Weights of a small transformer language model.
Size: MLP 1536 GELU, vocabulary 32768, 66.2M parameters.
Architecture: rotary positions, no biases in attention or MLP, untied embeddings, local attention windows, gated attention, a smear gate, capped logits.
Training: 670M tokens, 5108 steps.
Each number is 128 + 24 x the weight over its row's rms, rounded and kept within 0 to 255. Layers, rows and columns count from 0. The size above them is the row's rms in percent of the matrix's.

# layer 2 MLP up, 1536x384, rms 0.0313, rows 1156-1161, columns 256-383
size [ 73  87  96 121  96  82]
[[112 144 111 111 113 161 119 106  98  99 131 130 148 108 133 173  97 130 106 129 116 115 120 148 143 162 162 161 143 120  99 141 135 108 103 125 139  98 105 186 131 100 149 139 121 113 100 129  87 156 115 146 151 104 123 124 130 120  96 135 128 142  97 133 104 146 120 192 141  97 141 167 133 123 105  79 130 114 128 150 136 107 128 131 135 132 112 120  91 182 141 117 127 164 116 188 129 170 143 130 156 137 134 148 145 113 127 151  94 154 115 166 160 105 164 105  94  76 116 140 105 126 124 112 154 123 141 129]
 [181 148 147 151 109 137 133 125 169 145 103 136 136  94 130 124 162  98 141 122 142  94 164 106 147 134 139 110 123 144 116  81 168 133 134 164 142 149 108 108 107 152 106 106 172 115 116 118 139 145 146 138 127 167 100 145 114 147 108 165 113 115  97 115 119 141 102 153 126 163  97 132 122 147 141 181  96  78 104 160  79 177 128 130 131 131 114 148 139 121 110 147 109  96 117 132 169  99 149 154 134 113 147 161 120  84 106 138 148 142  99 116 173 153 103 116 135 128 127 133  98 145 101 146 162 148 135 141]
 [113 160 114 155 118 126 165 156 152 118 105  72 118 107 149  59 174 170  79 120 141 135 123  99 151 141 133  96 164 150 133 125 150  83 121  87 163 134  71 166 150 107  99 158 102 161 132 179 164 144 122 141 105 140  95 161 156 134 115 153  94 129  93 181 161 143 124 151 136 170 115  86 112 144 139 142 103 154 105 149 141 123 118 121 170 132 116 111 138 156  71 152 142 137 140 123 116 111 130 106 130 103 128  99 133 164 125  97 146 103 146 149 137 150 129 115 120 142 115 121 142 148 126 106 151 151 125 121]
 [115 111  83 135 107 128 132 102 149 142 124 154 110 129 148 116 174 119 149  92 146 137 112  83 112 123 100 146  91 136 122 104 167 147 125 127 173 135 134 136 110 108 116 107  74 139 119 110 148  94 112 128 129 153  90 165  98 116 173 112 161 117 119 125  92 125 144 150 150 163 130 148 132 101 101 100  99 158 174 168 142 162 135 125 152 163  78 100 110 124 124 121 141 139 102 141  83 110  92 139 147  86 107 158 118 128 131 113 107 157 101 107 169 125 149 119 130 172 121 159  90 124 122 153 166 104 141 110]
 [134 144 135  96 167 161 168 102  96 131  69 123 153  88 168  80 173 156 144 135  94 133 152 160 137 178 136  83 139 116 158 110 143 130 103  72 140 154 170 120 137 143  90 154 136 159 153 121  91 126 112  95 114  80 150 116 119 110 133 163 158 109 179 116 151 139  94 125 161 118 137 121 117 110 150 111  57 133 117 112 100 133 142 157 161 143 119 155 136 128 186 131 134 121 120 139 103 188 135 121 163  99 145 154 154 102  88 134 156 122  99 129 146 115 173 176 144 112 154  85 109 139 138  77  99 105 141 142]
 [132 168 110  95 127  83 159 162 105 147 151 115 122 150  94 120 170 136 136 123  93 130 120 145 119 155 116 100 100 115 155 122 163  89 149 175 113 100 135 167 124 123 141 161 148 152 104 157 127 130 107 141 165 101 106 131 136 106 132 106 112 122 133  86 135 133  81 157 147 131 106 100 114 173 154 145 154  72 136 115 148 138 154  73 163 142 104  77  94 156  65 165 126 104 117 107 175 143 111 131 108 145  98 137 155  86  77 148 123 142 143 107 106 113 134 149 105 127 120 133 116 105 169 138 140 118 144 151]]
# layer 2 MLP down (transposed), 1536x384, rms 0.0173, rows 1156-1160, columns 256-383
size [ 67  83  92 145  92]
[[126  99 121 149 108 157 145 114 104 131 104 128 107 129 141 127 116 138 109  92 152 144 150 137 100 138 165 133 129 157 111 161 112 136 110 152 118 124 113 150 102  83 162 137 118 137 109 152 113 151  89 122  87 140 148 123 122 169 161 122 113 145 170 146 129 130 118 132 108 118 155 116 160 172 131  88 140 154 167 111 133 100 114 174  96 129 115 136 109 104 113 103 138 120 113 114 164  95 134 149 156 129 112 115 132 117 178 132 132 169 120 124 124 128 135 124 122 112 136 137 123 124  96 118  39 101 163 133]
 [127 129 124 127 155 118 135 119 152 125 136 113 118 128 169 162 116 115 123 115 170 128 167 116 115 167 110 119 130 128 158 114 145 102 137 118 145 149 110 108  91 128 133 127 129 128 155 118  88 113 149 150 129 137 164 137 124 142 133 108 110 107 148 153 128 149 122  94  97 107 121 128  96 155 161 118 104 118  96 157 140 113 173  88 143  77 100 135 147 161 126 193 124 149 146 155 155  88 114 136 141  92  86 170 135 179  95 117 179 133 164 128 107 101 164 145 124 130 141 120 128 125 140 152 122 108 208 158]
 [ 65 125 181 139  69 146 166 127 173 129 118 118 125 141 132 168 119 134 156 142 114 117 148 135 128 119 140  96 125 166  72 141 147 148 120 135 150  61  76 131 149 150 112 151 107 147 146 116 141 136  88 137 120 153 124 138 169 145 162 169 107 161 145 156 129 119 106 152 132 117 165 127 175 124 100 143 172 103 126 135 173 121 126 108 143 118 128 151 136 143  94 134 163 116 118  93 137 134 129 112 121 104 151 124 131 107 119 102 148 103 116  88  71 118 136 102 106 114 119 155 143 123  98 100 161 121 156 133]
 [109  86 136 132 143 111 120 195 136 146 122 125 139 140  89 109 137 114 107 127 133 182  90 117  85 142 175 188 148 149 138 140 129 103 122 116  87 152 124  95 167 163 153 136 140 123 147 104 170 141  99 126 113 150 195 127 145 134 107 156 138 126 147 170 114 135  93 114 138 143 156 127 103 144 121 118 128 146 154 135 108 147 125 124 126 138 128 146 152 157  97 100 136 131 103 104  90 160 198 178  82 151 112 105 123  99 150 145 138 140 117 103 116 177  99 118 110 133 115 125  96  96 153 128  79 171 114 159]
 [141 156 131 160 153 125 140 101  99 115 162 115 146 168 129 149  85 109 121  91 155 128 158  91 135 133 102 105  90 132 120  90  85 138 115 141 117 160  98 142 120 129 108 114 123 153 156 160 135 116 153 163 127  72 151 107 144 103 102 122 108 125 180 145 152 171 131 135  83 115 139 154 110 139 179 138  81 139 120  81 113 123 110 166 148 137  78 167 119 152 106 112 133 132 101 104 111 137 153 137 152 105 128 139 120 156 146 112 186 147 141 159 146 152 113 143 162  78 122 103 134 199 139 142 125 117 150 136]]